config = dict(
    norm_eps=1e-05,
    attn_scale=0.177,
    init_std_o=0.0,
    init_std_down=0.0,
    lr=0.0126,
    lr_head=0.0175,
    warmup_steps=200,
    batch_tokens=65536,
    doc_mask=True,
)
Each number is 500 + 40 x the weight over the matrix's rms, rounded and kept within 0 to 999. Layers, rows and columns count from 0. Numbers have three digits each.

# layer 6 attention query, 96x96, rms 0.39, rows 73-95, columns 0-95
470423539529475490541514506478497462472493451580496551518473444520485458488473474584487534503557448569520551549514449429475556478552568570487460494524451495516474496470511525503461502463517438522452525493544500496482538502584413465533497482491479577594512457490498483484478563462521542480
532465410539538486517484486506428509514530474483498465528594480455519446509513442420503573471516452512439489516519550585548515568493460495534429486476473523484505515467548517421458457455445458403556496584478478468470533452458482500543414502497496527494455525514435559514470550524466531447
464547568547546460536482488507498527499518549487467534453529496449502511502526444439575603485529552492423524531521537463508550466472456463481507454511495459513449561520473505488558518518497403564439553473496465484505503477464497537483553520426538442498491463480499514550499473518511476528
481507544527420528496525556504471481485519543461467440447495484460452506521523549515568527571531447523549508545540504520449435491479449491474464517440417544479533456467492524435528466515513526452532564495494490595558510430559463437500549557542554503516463454475579466467505501526477461528
446452540589478446498519410510529529500525560513507426490528524389565411514422480544449463562433457522475510462550511522494563559527504474462406514492474494503474517485431476521456577440429457490539446543637458467504547547597442495535562465466435499555486524504500519442510500550498538459
432525491438529525431503533540470503520543501454536510467460477457593539463452527463485485522469424466519539514473483531472521576473494529511496501591544507532568522534579529450505483464453471492461514496573547524506612516584408538514518510535471475539508462514456509504581537448522475590
500508564539436514521459427527519503534561529417507518544462418544515485475504548471486493530529486495553576470562527502491440407502483440524486527513483487479449464470439418536536485413499517490545494518497493482483476482456435594482442514506509504418440487549543500448522520470460572489
447416469454409477453487415542542523532603466421466547468525502449466548483596533440478534584533574464462458504516507487467472517585420573443506570530506509472503514573525471588495358548523514552454520502520514379522417507489509536513483475480447489516505406560516545474511464506475504469
435467511498563506599420582530427475469523469476545545534499543472494513540421467491452405502484509492484409479507507464491477562523486538466520513623550495507406495524475545616486520533563430463512456491433448576416554473557512531529483539489569474471529510500489574449532523496518408419
532498540448571485567485471467493511471452548447465467477462518502497552515555527486531521475451486488563548421520514502487519554441513454402459508491511554494447534429525438514446513537490463542562514477409490487472550507568474506509552550486453479462371527539488499458487543519467400537
535525554495544538476502518447501557512541508471513446514516457558529568570541494497454504556439467444510510499478534542446517507484557501527461466500472440441534488450528488497484512502550475560530573521400444505494489459410505487453548506595475515573498440469521486563497500446456497570
509537478448520476499471475449465514501544501580472460456525466534489528477467518497554467487471493534470456442560536527543545491441530508481540549484486543512535538492478576520478428516442425465543470428480569511480448431504489572482476497611469431440524524541517596553441465452471544468
501471511480464517477446546474515569477497486446502446568450496494445381550452571545524577514546531500513428561494565406545548486495488501485403535563518516587518474456450572493509551455521472517500493499521484528524488521556498450588522434470480541450576515555466492520499464537521555517
500597558551470538540531553462542526534403518552496492555587511397456447529510507562504514552494460501496499378486546444505526492565452512477554422489496515519467492550477472448555506408531472535571414446531498417513507560587497425500520519508493522501519563518519511514530482448510475485
548467525542452482472500450519514500454513446545540500455576397468471492475522534514439465524486453516536534493415489492529532484448517497553495518528553485500510542460441510460507489524526478430501547482495432464512473556490474507408411478471513472512496456593616518488549457545470458543
553458500530500596579428507461528476467508492522530527542493515474471509563473433575480529540475460533495508505518470487488489525562512487522466521380431542514539473491525486428576516519492509502533533469480523481545462480485570482471460483536517471507438494535500475511523424470585536527
481514458508459433465547486458592468470569542420460565479574511522517426465495521476531444535451491490521472507443465449562558488493647563506450517575422383459461538486558527543483523476492581508564477507436475504471516491530496515485574544548462468431506456494521442450522483481524409460
526453516542423511455489461515530610462490461470534445501533490518456537477473526456551480527557467513416506482511470493486477497663507501458459493520464442520566506474506461449568546561520420542572545395397513508447490414440505553578444538491471482491507540550453502512507465544496504537
415480482543453513462512538530578519550539505499505466526525525431531500491503507561536452463416507395529568568573472546495516439442461462488477500462564473461485506522486470573516442541481468627582466406432483619531480491485476462432513541475480543544515520502524483612580417443494492558
537513567481501503512510517456475444518474547528508539511606523454433445516568492499552517582512515460497451481492503562504547587487555473529477526525440516448511488504517453496545491479484443487511489513492417507494485542489508463549519522471516453448504426463481504567421451505463485474
511535459533497501472463522495475503428413532548390444481509537508433498527473455498543523504458465504553566438494465497555565535525475472459523457481483416411551460609511475494462506492495500427554471516545521539490502451399492581470446504492446505476499517492583432541495517545442534486
507493521456511478462501525524501494463582546507473452465538493507489450482495492498514409567571474510503523527508493455480521477468574510462527513574550496390513509588524437514502515470487513563552526533481396572470508453428554517530442431458485519496519505468507510536539488452484446507
491467461527527407548455490461512465548527505588599474531556460599533510505450491455602455500593605454431453422517515495568564611484501534413401480537489489514532463506512474427502488518486543479456491458491497492409489493574493512459579530557484490478495488501526546503509458515515458541
# layer 6 attention key, 96x96, rms 0.381, rows 73-95, columns 0-95
534489462520516491476515554576611551495446506433514484443525520445506481481483480493430468441542444463520530480405525481557567490476476457505449500471476497462472562485439442494529540480540565473481546448469574542451474481521487527577533452423478548521466499538484487530537485509560478472
551476610494540538487412527425496497460463447493526451503521461487601502522504532481444558526503514497538468507543525546502466535451429483470488524462477510471535513452555486443469533457544457453543466511491448491508464492532443508519524423482514493539498500471531539423438549484501548500
525485534491531467556527465486513505555538512542433502506466530489491544587535506511532478437477527520462540501454511454469530500525457463509529457492465472453524492513470506443550486510525534519498495463506550485458544478450476534511534485542512459518515475502516553505443569456442520520
472471425464449540483424447490447458454510502518506508509436471494376433541485477495579540546548475551526472496511466490528535537500486452505445569525456461507560497455517467484476530458595465477466576445492506489578532509490448517502508520529579496561476528528459445424517475515500515509
472513462482545542521561432472508482483460479466516504377599435494540464483482448519489479495488505486476516486553536546503519452497487526513534505479426473520507480479514456510500538563488495414503374465480500467516522545572437510604540465490436528513524423529493529453521491539485514462
525520508496531603495518521512472520472486477473436494459433453439544561518515455517487449510490531461518504453547467483582522469504514507534472575475437505482493571559516583475561518474478557492440438483478492458489501465472435470434526493513505547495516540488513592539604487441532513521
556532544461413506496507479528505401492459425423475520525473494505502517527522560527480479550484497467485511477461536498558538475490597543505432471526520530447510434528537491465491498500468448461501505488485492537568486499459462597545458479482495467484544446535573454530535550462437533512
455472540460449491492583416579464539492520457459463474467461565477473488527567505514570516560545500522545481435463469554465419450512434522500427498529531484448501468556510447480489435534473512508488465491598466399516465478503595454519523552439539453474558464547620529451515499516530578489
480492577533519592618513536507503451554528596474552495458493530454504495490426547519483497510456420463468468493527536530559440541527555456498532552510540522511473443489527451465513446427532480524485460517513462505436494489520573541436551553509524533379512523505448543513452553508557439521
601517470552472492623499540525496471441549548482529510522541431532502546496459453459516490504399591504556539491474481536523544477548514517435427485528479536476492502477502490421512460507443505509487511463526488476455496543566453452478501556509506519517474471525502490455483530500480414483
566501493571516506517564490558485539484570479495537499579548533453501510535510506497522470562453473473549516496449468486466468501491555505500500530497535474524481438531546493448479578532400465527519509497414509419522524446472478456440433451474587480515423496396489467480534514475467503574
562510500498516526462449558430517492565520543471510418518451554471541521507508503472600520516463575501486519411461481549522539470537466521489475510408472485582560460483524437487493508540444459440510457460470484455479473488467583484396483508492441510488472502565535537505501490510518496593
480474499557544548424451557451558498440470528360541547500500541495442514503452512564510516504484452506468392525500486414462543502483521512475576514438469588512551477503478581528464435544559505528614522455499486520524452442495510463525508512475441509511504451549547539509501584522504491460
463498504497551605474533511511518525457487544474408488430527473510489423436456443463496489489514465491501476451484554513463515488560487490478549475493442591584466479580477483530536488510444450573539501487448465510483477477546429559518523516525481560509486547542529484540540524487377539503
462518533557445482449453420513482489525464513547556544467548451518492476511571502502495519506511430480520600508394463529563526502512513499623475508504467523582437511469451529484469467493503464504497460475478452482450562500539525545496462478496497505550474534516576496534464483534469486459
523524471476532527423511564538452548473566492533552405483463536454485465521421528526510492563466552519480500502493509433513462575523497497530441481481495535540510480479544531474445523494485403471565493502488580574466475438481463422514543512486526488507527450528527459520502457541480532567
534592529545514455517567478479470387482543545485524402486550533549393463476529489441476494459553510478561489533403506447498417457520541510542443510491479492496484498529557505582431478534486532483469505472475459571555506505488465510485514519497459520472433563486516583464536491471480429565
533407586447491461517435490567499567421650574501483476417543494497475491502536479433546459514545456487506496476551454496479494552446489470496437417498494551518536504521552533487489471518507497475573545450432522449540556484472533487520472487471498469443526498489544528497533466498456493537
476480417542492558456596485459524476478552547536481526522507432506485453505474472579512483581526445497496561470496475504544495438492449485595480475557571400528526419561520546460432531545455451587447522444477508596587543560472494524445426553558537489497527515478527518525529466469405466419
508428525505500501566521477531533457530492549547445452513515476462449467504441606499465498503497495537532510468453479586429509489504463469433467527470511479528462513559508514519491491542517427467506463564491453518511484426519512538573484480545499482516445518468493520449487535512516465456
528555451514459515443537535397564501510503506526457448514516524513529474519517463487504626495519487487580506470524514442505554537518535541420508532532475414486509495624499418526430456452492504509487515504503468495434529461478456503512476482493434558446482475507560469538537460447474532520
540508520518436537451503513472482520490434543510433509484515494520440505528520536481544464512540492538525510510538441490515477521488555514489557482562489472501429446541562439461429506483459563545545506468460433555525511465457572463493451508457523540493501559433516544455504535537477472476
538432552580486414614516402493496503508493549562492512490546513510555503548459523508530470458394448498478510468514505463499480523430507464462465492435485573519564457518492492515464502542463520430464478434467430602489478519554528487492533564579568615480475492577554510489486480546570474545
# layer 6 attention value, 96x96, rms 0.406, rows 64-95, columns 0-95
451559474495532537498476529545540563533558511520504598497469539530431461540564465474505401463490587442506517515469519380536485504440437494467502544501509438519531481530562515493526455474457528493498423461455511477533532530508558547483587392516488490459508495511478525562472512455466541448
582497527513504481503494556474502561535491484530445517553534513512469588523552483478539452481501476507527431498496552487485491499449479505510579487499488524574413499484577569460495512443505495475458553453459470432571496501572552456492647446467508509426500453489490508502549545500521484397
507450478510463572440537402432523433531517476561586462479497544463550534456562469502490505455515482521472506495509484500541427457463475492542534563450471524513520471548494556456532509503531441545513541518541466456538486544407585546568488522475449489604482505555475454551501469484509522516
519451447579459512430554489486514518563525530455517515506513475499484518452539441533473438406461581524491487499492462365536508490469579508465519481479548463474499498568537417535476530565533518434492512434517456453522434531439566551427536424534560496410590495564470488497497486550520502387
482419556495519511469434538514468522512579509506491523510555504501540502435476489516507460461551515537502570481494462482553481484517539436457523475500478508521548496525495517514476475523483562589451407524498501499460472532491493516491512529448452519497447534511522453484465497508564516459
506498541486543460514517497504507519532559512403486460548470489539472437501512445522491527512573491457434474454477497488504427597459539520488499446521582531502472505554433425483594552482494549383580486576473461524527499600495496504597510526474494536457485511487448520493388518608516464486
602473494484545548484517499500459559435490527488539520517472474569558461529539544493446520486481385523523515497538466556499508448578510475434510454498461443425593530574539507485490458507485557458518511576434518515532408482451565549512434622481493543564537476472509446517582467448495470545
544489561449540422521545503468469498516553542557468490484525525520541453524445379499491453510487581502524454458550534544531595571479492551492538509446599478466489507454482501508514574482585513505493473499497519491448501423458519542480565530536457463475480523441541428524541455449425439412
396524523505516532514404487454497559501537549456439491524548521523492505529494497564483529513502567528447487535449590519487516563486564516493445519470401527512549453500499485473522505427510453428575460517483523469578480443482519478529446500593554541513508410400478485569432442446593465449
464508513484487484555494550586500499463504579452539530534517482486492525508500460487478465489510504459547450462526522511502522416560514445447510472440580529497468407494459509496439488557542539477473544542422471599543462447523512417509480443526519479539465540501512448585450460591488578526
444498490498488447496541480519534508468577514491586473456477526503612469448522550447517445489506502489457472461580569501460485558523485482529500517612551478454508598457398511446472579586473522446462463479419483563494563466546545493592510542466462503537458535529463474451525540537475476450
512583599423561477443500482521542483525511554502511548467496534559521475506498438460477489499462496517526508476514502504545523489473484503550470532439517540521499516500458482543485502546536489569466488455461519554511473488504478548444514557537501491505375503485491486513444510512429535535
507528441536514442484477534507537501571526504511456540507503406529466535488450437351574547434461499476443453549551488487530468471517495510455466523428487495529439531507506463554485529456502438482584419529534510529469538512473499548448498551483493433597408510473600498470536498533485478521
494485480487520491539516537475455449534514519507529535505410511534459458482515509421487542485417511515503514515453445453502546513440498559483499518516451424565480491483520549507521524472450497522555376512491494494525465595473485479530474500497474527519569480511523429524450450498505539526
453531439477587460548457511506488426503530534455440532473444499544442422509446498517525510452536538537527586463504444474499494477458551550485506447428491533514457468507534521509582424530556455567445511461502446493505432460560523494483442467391529518482493480465401509502496517488512503478
461501484512554446433457501508532485483534538502522505524531594522452496490505459424483493449491498464527559468580463538517501421515546465558451495532489453504528452549489457482530464573526462495502547446503465501449464501500475542506512512496522457531550492460535454533504557498542487508
452516428496479470504475540446504446496523475512534504476509557523505528530515510411561489515562467460465480548520507441477438472527467452476549514530500480490524525479537511498580527492486522469461475495508520473492451411506544513618545519519511463488477525534557486519560485438404454598
472569489490548523475479485471464503501533531492461500465498449481492416483521453480523445399481491468447494539500487523473416530491476532499441516573527519474429453414492513529508539499501484508461521473500471528544455523477564522552419466537499500511516487532512508581481569508465530648
563607478512537518485485535471473530498563498513472528492570566476416512491511527448462571565496500468450438647518549511490468495568418502481494449549521525553493465540489472517527455429479479469516454511522556440495529473510557473529492489542502537540526476445459461511493545477467499521
562507419479498504562559594512448544507508514516471465527486497501461494543483484448443568468454451504552475501489486478493485418475482484509514496497497448537531487499431447498514436462429497556489531572456580491512467484548485538514510483498528491511552479465559555553521510564493566480
554531541529536485512504518522464543420458586447403509522561541564501497470454519506503533489478530517493492498529517500490481482536455452516436487528470488490508487482502507552501501535491503460607557551465498485572439475503455542406518456557513539481493494459487488522413458568548469450
491554525414600488558429582550519460549406522502385525490436509467525466513461492512532564519486507558614437429481457546440458496387492459553546443507477544538458468469433486526577489496487527468492470547511515461483518539575516462503412552531606513560490470519455556498548578518532512484
510541544508516462433466523497522511473443429473597457462622584561431500491555455529491465615438502430453549478564473536484515470460480473497526491575478478506549492486410484472526489470522519440498553496421538461526524535529467505463422519437502441478488539482519441480565506511561486550
490513451524480482525477523469509457496536483473447498556583452499480520548447541470535524565552538530500437526486570447477493422491528419487518471503454492494534521500423454467554514521519457451548554503443505496484494441494536500499554463483459458505625492433514499474447406535518454509
500540485495555525481510473498488524469453527455540507521506400466539526500571520424516491543497470526474491469506547429526546514544527507409429558526429530490453494470594494562482507530453521512480430417508479540445562518534560526487512567533545490412539477482521479525449592518433496514
468550556471451497501500473427483522468528515532498531507505464494498476483525512502541459559476417496513519517492499605457428426587575478587464472451518513465531469534424484452497466494543524540554536495432479502461509561450484584509594453481528507524500442483550530484486523484455463483
571535582505526458494490536450462516551472477437437473534520398463458516555446531488523557491502426596485490448475525503557447482555531418478516441428510509544543498522399499485452514415490518503554550496495457521524567482550482507455528562442439538517521541420523573441473479542589559484
497499479479471533543466546521538487512512511555435460468569479544421399576476521545537442525560600578449519456470540467567504460586491497408491488461516462493545520486459539485501546547439530516508530554485469555514481416544493494478486466412513504494497474467483466500509493546557522495
470524472451585524485476512515450530526531562478546598449554526499584508431505548440465527497428490451514539567528506514602468439501475488463417500505525505380522449544598483555456543526549470496544450513497530471503570514410582542466552503514496505576515484438463460529589400481481440466
488514439486499485544536567455485550548551546449538516541458481534465515490475471405462556447511404453482505538495520577390519439461490529526559514470529434527495484560522492427465464452526471494538497538508469459546494517437549477538500427520531484548532531537477560515510515592528493550
477520566547468505507518490485493520442484523556425437433549497423459476466510478530573508427528442499506449522529527501535477519558527487515505526497529513475400509543425509470473538525467468513488518522477472537529435555477468455523569414510500516585450569534561457557459549502522574543
473486469460456498495496508464492470479517466501487558488491530458489530471503507507463484563471411534510543537468537488440563439505547488452503429472484529568457515464518500506502449548502509512479515508409476488546551572533508484395525446532517470536446470590570543446551476499535524545
# layer 6 attention output (transposed), 96x96, rms 0.328, rows 64-95, columns 0-95
530508565560451516447413491515473520445483438469562517473557485493584422534461475495527587534501479522557569511497481523522515563507485421460460457522473483571494564513471491441514540454524471543590549520549540508487547510390517525575483501488489478539495488572476525458484471529510439568
475496572509432510437500475483528435479470519463460509474488539401520428480520546522519501529529504531512601497504407550529526433514527520449443514574530520526580519512492546502505464543488538456505538516557521526524493530428507561567468475526496601559485465511547490523518494469532539515
515582517496579536534539555502462511427483513524476474514498520527450440468428515458544528464479564499566465486421541440509534517538495477441542503459493492499532493494491584525471494506505549489474530437455462505483508533504457509470597577566543489463474481557468506531486528468551438440
449520478463478577493477525429490490506533488431507484511472480503572470434456492484527546560555506537559500461526484565531509508508459446506467429494485508475511565509498569492582554422439423450488492481475493476569548537515478436558502512507488509531460510540448503539500567466459527613
549515533520492540512551531469499451545492435524526489503434443395525562501569503442437497526467524503531479486502557509528470527475490486488442545453506488519523517491498516467516491521514478498523528507452495476497525455476470517435540582539560482517484514507466512440437494536452482453
519517466537483557480502567556502537548453424456503552494428511522497521459506529554518515522452472453462526515559489520457493477503415467538487475523493481504399491519490576484496452464529477531418493435545539488572519480510392485505507605503508430530529456554599426501525419404475512620
456504367516509456542477472477547431507523476500488552476440476505485441505441514501534394421541554517425471497477481514502587519517435541530480513461469567506534522486421511445478491557517473573475473501548543461501489532493464424466582547560585481508557523481485448485437523553500498424
394479584586450584390535481500452530458528479385519537441520473516482437551548489440485555494530478488552530537533509484521414465524379551509528551485465527454473547450532471534480445533471515547522494440477501486500447518540515515512513486522497503509613518463478508504568568532545541473
533572449454476467472512458580518510481418432557508539450433485456508519443560465507532517477493487552561627473558473501435511493472449521499552494520596526483422540502479472560542492539507581518508483451474483439441527556592541492497480517496471485565530593546544510517485495564449476517
477561470553461427500475479448446496521484504514528479495440452450547478506515491474532542513511464490486582442507526545527478463506520534469466460517492557511480433496539476572473531423506474461413445562601455496457438473478414533478528536532496473518556492461544587515484543487513466504
451528477429538516409505486460494533509543455456486507554474495514435528531473484602513564486523540477543454541416530481492525399523579456503480503505426494538474474472456458541437477529601469504473522491497541446568405471490466537455518556422455454584561467435539468495497477485505507510
471402567540422528458500476546462480501537522495521499538488456495477500529522504508611514517512427481490462510528542467477485496509495466521484507467475506540496440402512482523570475480502463528515477474520514480477479459465520456513482558529461492468539525522494571542460454537573522459
439470497488468598519568543574522531479479506471440501545449475505468517566427504560398439576430470520567498464458517497543474502532466452537491547536530439496520436502482487484517581479513494555480459497454461528511511513481519545496484511534493552444542499565512544569546496535498447496
518425469486511519565487497531450537516491451466471465453543511482492523544502451491481529450480455548462531504500503537452459515579429477454545461489451541499519491547459461432478549568517407483504575438487470485509520441497535489490547538526503451497462460562449504540528465519519469495
600492553553493450486568457524525511484503510529524489447548496433576448509533512492517490548515411508516420495479497556518492522549464426526471451517445500474510477475575460460474496482528485453568505455490456484484510542533430467484484465555581550528482493518545463501504458469475592478
537455499505440462521503523475469415482516433502505507514435465440525483546438396528492534539460478561498416573460518475488424523466512514496468538495451553511519522475513540551446532451467521481458473495507540549502512508535424458513510529527519579563469508501476514485455490528477532496
491532478571573532479476492476472485491465524515526500498589450475498474489438405535443492473471495515590524502485482435517556471517547523555474518429462529488486489531453503471386517540563503518471490557546465501506516523465490481480475498449505525518506408499540465525513482500508465427
485510409544543493490554547491569532480518546555519512474480498473561489499490469518515470578507424468547481554517522424479526435494572483441518476477444464487505463532480456542512547485558509551455545427551506553499541504507418505521548507442446478492530525500478503503521422513488474491
444436550493465457426526500500460470489461512492504498424492471569547550554459431574455407460479477481514564512459497479465588550433481546554537529533495521478474478562467557526508513538523562525465525431484460531488503492542500557501468530491547543530480487543530481539494479550545435542
461454522605520447505491498549535464550580455513502489441519539536541542564452500515458492536489574504407545464550432536453493516507496494462493499524547543512517487472489531541457520462593496488496491487527454544494530519478557520551600507532502581486450513481498533531528504518496474553
479520527450464472510548443490520481493533441520534495524409456438512581541492461523592492539522529510459537506526485510466517493514418510523479501576515503528536530524463529504471463453464488501440496509536481490406510515522551537501449501466451490452541582508490504530524472472496492541
603427482543443509479481433525578527526510565562504516471518510574464516534548477490528505583559403487408489493542454486463479482423457445498512447560510467494542411509566509492448455583482522544500524518520469521487503478471439461533582509437459508464426445567609476536498446540401486469
471433495505516487442488519494488504568451458504505603569348511458512494523502531546493582466474569462453446529467523471493494530437487514468485523444517511547482488555531576527516493516468551542447481528558483527464473486483577420533510513529583554507517418438541452491428504544547504556
443535461459507457446497481481500534495453445516527485466482460504504532480469426463398525478536514533513520431546431523474450533511465575533527540545501455488452555466566467555390521502511489488481481523527511503570513553545510514477505478504510553496436520518517469589472494434518452481
497560475479438477434420547528505477518563493498430467527516535514537497538542488502523459472549438564504560506434505469462481475519579540568595457442557394515515471526417470489560557556525420464480532551501593419562554484423480482534454441434455470503522534520485489527514471498489508488
472527476447540475468479528583470454467535455463518502532466545489490511492458483471491512459516554545486429507568537480495533532472505507425485557585589575486530530471500507453480490527493535550497539551535560558552485552553445476492511538539417566491536584616498592486438423531546499476
451533481482462481547572506540513464487507503487420443471390481499476572508519550434526456500473538453481494507554415595527517511515450495481519556538509438428472437470533450541552490580531553535479499573507550538507496519446520503448533521579529554461470486544518452537487476522544502512
504517502547532468467508461488497565470487435445512521515452501427526568525493522452505508535527456516465503484539495554505521565510499460496529492496546461516428473525605499504560484475541484529460507531512514439460530567447474499380503491471565538538487485415431524478546467464479520479
468499508492426439472482459561558499425443475554523501501504429547455538550446483496529485492528554500519509430476538519567584544479476459563497541468437539514540576576470469450527567486491457528555496483472507380452500543552403458521476528515487520472607493557485462526486594534515395481
478534484536419462578543495533515498507441517513464466464530538518526452532408486543451477543489569529517488418499462522578520524554537491414468492555468586507555445546482477511442521443483569508499510439579471509539537464544517558519587543484502543459469512580548480469472493511505545528
469503500480489480474500537466483453477564551492528490498424535519522532534468530456504515551443500500566476517545486489513446465526600502447481502527530516498490476509494549536494480515520522457471511448521495506553509540566470603492490583548470384460534467429433603502550440467541390503
456477529471546469485437451478558549561456465574470473513487487482504440496523495498510486445453529517493431469567514570510460516494552509442578445526523550441527450503507510496508484467458421498556482562467494500563504485474530541483474544498467524406478440476477540481416498531518464487
# layer 6 MLP up, 256x96, rms 0.497, rows 0-17, columns 0-95
465546479469534490495491453559492480488521522452491522513492500581453557508480543554474513458554458504524493503502510521556521405527546565554540403535523511557475462476476493480459509450606464508465411514476480477502476477555519489481444549493493501537431452517495519513508508509493544527
501556535314483460542460564591510479562477467482509510448484465595475507496525488469492509530471490448486501432475513559500521470495533480480524458634565475543452527507585500511503494460498479484496503509501501540504471530495449458541529549489608522520428495529519521541477500531541550557
456486503488502491513486480482449488489525485526494467528489497538469493550515512494489488503494522509481498491482510513536508443489505531533502486518513512509554491476506502483446549499453476500484522488490500497524520496505503492498483467513522494504505505497496461496498512521489512501
441563461532503477508528561527459462435470454471441430549521558430520497454428538543574471474480517502504530535541504504447456561484553506533487510506491456441518461492537513559503496521554497524495450484436557473443430530519538499505504481561513517499503506498537524578522476461565542405
513493514481513483521483513484506482524532467504526545529531470486461512474531493521498517519482504479471471498463439482503529533529438466438495518463492436526432492529502524526503548565538467552512506535502555500494512444542511484540442469490513533469458521485509487526500576512539467461
492498424495446494489491551450538459470535527434474539515470458533441460486489497524448446553475454493491453477518432456481468566492533471541533487528452493476494517515507525470495498498510507561537565529477528550472582515484485492545546537499468556459440555557479475495529563480508508480
531497508515496480461433527470471492508471503432515517567510535450533543536599518513563563504573505474429556574513542447540463454433532497468498559428466486505549529461522535568495491562447516463432537455502504423503534514475441489443508510504525521522476574483441486567478476439444480483
486442482567505528507431544518506461458482504482482522544524499505486561465544505574471440488527507510537433499483482519480506481478554414492435522511577588529507609433521494521482526514504458480533494454496534531462424493506453470472501501535486524581553523462531462417515487499467544490
517544467474494499443510589441543490479417467412593474545551479498480523445450480523537476524512530514518496538404468537483572484558426550492464501506458458495501538439512559542435483473565461477505545519547502476558489476487477458484469563531494426557509528524527501481527493473474539523
539462547557466584498517490526517504497545539514480507488509440454538569526561491469548451543497447470515615548455492521563530569477514468405497486493500528551441496462440506446550493579483488529512532482511497433484525480495468511522476545464461523604544502481399424454532496508459500460
491540511485589537464486553528551513434468480454491562517488515534548517433439560519461519464415482493560567530461439501551535513470560507510478501524531490446470486479482533522478467522464564528499411488516505493578462557571491495425519516480529482512477497461423495436495498491540480466
539518548466434435532502440519535459530561525483499458567484462489507488497548515469501536488502531502522493421484519539646528529568513471493545481480526508469524538450522574491480483525455558554468400538538515507451444424541529505488551550483482506508526458518477477520483509607462394448
536563478507444545503488555506510593503526447438489569548459464484515513558503466446537453402529537480450517522476536528465507447518466480590566480530406543510396493542596548586469516463515473550492595533438538521565447539475527499448520426446529432511457489553521488474422577458516493411
526522536437518517529533497416465476438512512442560518552477440504538493536537472477494533603461453487482568510464454522436554532490569510544473413487476530548466445470481477490456431420512513385532502551511496469520528510496473566458531554528483438502551528493443484433486482550486529496
414492572522501459506462559506454500476482505473479575543481460411550496512440479592524433516441446528536517512494478457559547561551453490491496494474525553549517448501520516532461469553536475490534469496492493477514492523489510493505495467472491493534455559469478481523494581523458534518
413510469485462519454406480436578469508521484524469489478500484498511471558482527534541440467548535407555490490487491474391516466505461555530550551492530499452410549442522556470519475477553508600500493424548470488575517502555501448543503480546471499482510503514533537567542470448486535533
538532453562516517479559477455523446464507430514525470489487415475531508505468557515540558500516490508490430548532521472548487450484503510456466460490467444518494492447522524467569493499432481506485521470563512524490533477539510477516485536517510603521575526438435485500493528552471461485
566479500539496472458528489514455463441564449526431469454473476507542459550422466523481554532467529535450536542523487532523487471472498501534524513492461508424457515443481477653536550556500513519548529527531561564475545402501538549495503461472452446497434550469526486484509549491443511474
# layer 6 MLP down (transposed), 256x96, rms 0.311, rows 0-16, columns 0-95
532598555571514432455537574515563480432481534547521546506508509516502516566523588476449507575483472517537437519486536536487498472538430473491552584565492564430443553473537477511455524413560466473531464487497453596498423511469579404505509521521505456512353492457597511521426573484481550531
469535437479595502492503472484484483481574530514520493554465534497512472422465506474553565412546514449535509513460527475462518503484488528467512546515468477536399491490493510505505512430504488451534639508506444534458511480568490466521480558485598481511481485561464456529483448556503561604
504490517477514514535506508520502506500543515481514512472538515488520504457512488498510522509502480520516489477517494475501483504534518504511518488501534517497501484542478524469476511540504516502526504504507484529480509499512507495484492504500496521473507470465514520493521509479512499507
506431526553492504518461475497500477442531446584540575438455492459499540446480426540521512503437534520481485466513454503459496490415575483556552521439493493494548510458540517532521492455564450528518425555491503470497525571500505481505483493500522478508564489508485459485513559512486563473
527562505486476494545565482502470442505511549442482542514572592495499501485545483485569494494483507558571491500440506464444509487574429531481538594523531526504429464574511533526500539478568537437484495523537493456450477530458456507536534494490495511432546529513505553465454516501486556505
447519470479517445476508482492573481552545497459521524502503465559440542480510499495463523545523487491458473482554513411524428479497472480510490543521476478584562474483487477481472577462530403494480530491499441499527457494462457509481465470544464474462539492487519524469544555495531517510
454501473471503525512533398475460479522510416447459530491584539460445506499472493563483534580532482470491486459498511457513500480444517540410503476502517455547507441455515535518486538541612533505499540555502518497505488572545526519449503506461457545487512432537512496487460531461452485566
502463447450501438530488513469459569501445541513523468473538511516517419455432484422470505508502511458461518519552483506447538495527461572561515528487488477515483511523438476446521535516463475457532474534555530500456505529533567529520536469481508517457486420472453495523512526421519451510
358520534481500482445473462456538491516522500526506484459536512392535567517543475497470436489520425526438501444528501478470473576473515478471518468563489530560485480442517499489534470555515459565509519490476494454520598519539460468492497503498514579482412417520448559426563501475456482446
469509539554467540482477466509494455551541457485483511434436455506500482513524488550413489462517509541451387482533473476555512429410441533516428562520586548528509439525497512527445439469466448504482506574484436479526455566553501502488416522481457472442462482527533524497448552514509460498
495490499541556554478450507467498484464517566516491474517492487509388471507526428505485490494522478458456550487568526527439487477453427519520541450550515518533495460421439468495485545513444509484554470398497542588525604515434498504500442445490493497516505464473564471520578529563443507517
461469454551552469509511502528445540462484496580538518553462322477593525476409450443540532495468451493466459515498529506510558496505607623521434544477421480460550489530471493533495497465492545473509552452498540486542514470574510483462491501476480460467462529411519510576482627473518535451
519421488473495462534485464475498523522502556493504481529468495394501575529463434447491466524472508537555527572497463505523487497500519503502555540482460475516501504555476453545565486479438549553514511444562496542463535541504529469472496427497596505463535485504497501498543577477522441407
423423543446516533527432544489468570474524534560477491445431564524581554478536567551551501564489491452535516473493456541467490480517492520438478514479443519467502458576508463535443484464437545463499444523504449561537440531457464528557492461465555508506510512425504414508454427548497556499
538502457471508492505517527480462535515452508475507486518468491471423503477442472401497550523540578535505494484501531513437500533491526507518587532509458474470481504545467551525464582555439516541532500543523481543544503573562480501538546507504521478485458419481462459545446421503511553487
430562475522473519487509632494462539526552514455595556462565458467465466481448459507415510546466443483496484450555533430473551497463412586423539440519499439526462460478496534494458499537440468481433500507476605556533516526456486526498498485488579460482499527523556479472521498479481487539
530539598510547431421512492481495495509518567493522444500520533537554506430504522475575548477499549513524487489469472521472481528543442503477553509511483497530394530503524512406414445469559545473509529493496511487508511537564491552496443436513472501512428506539527490449499422590522509525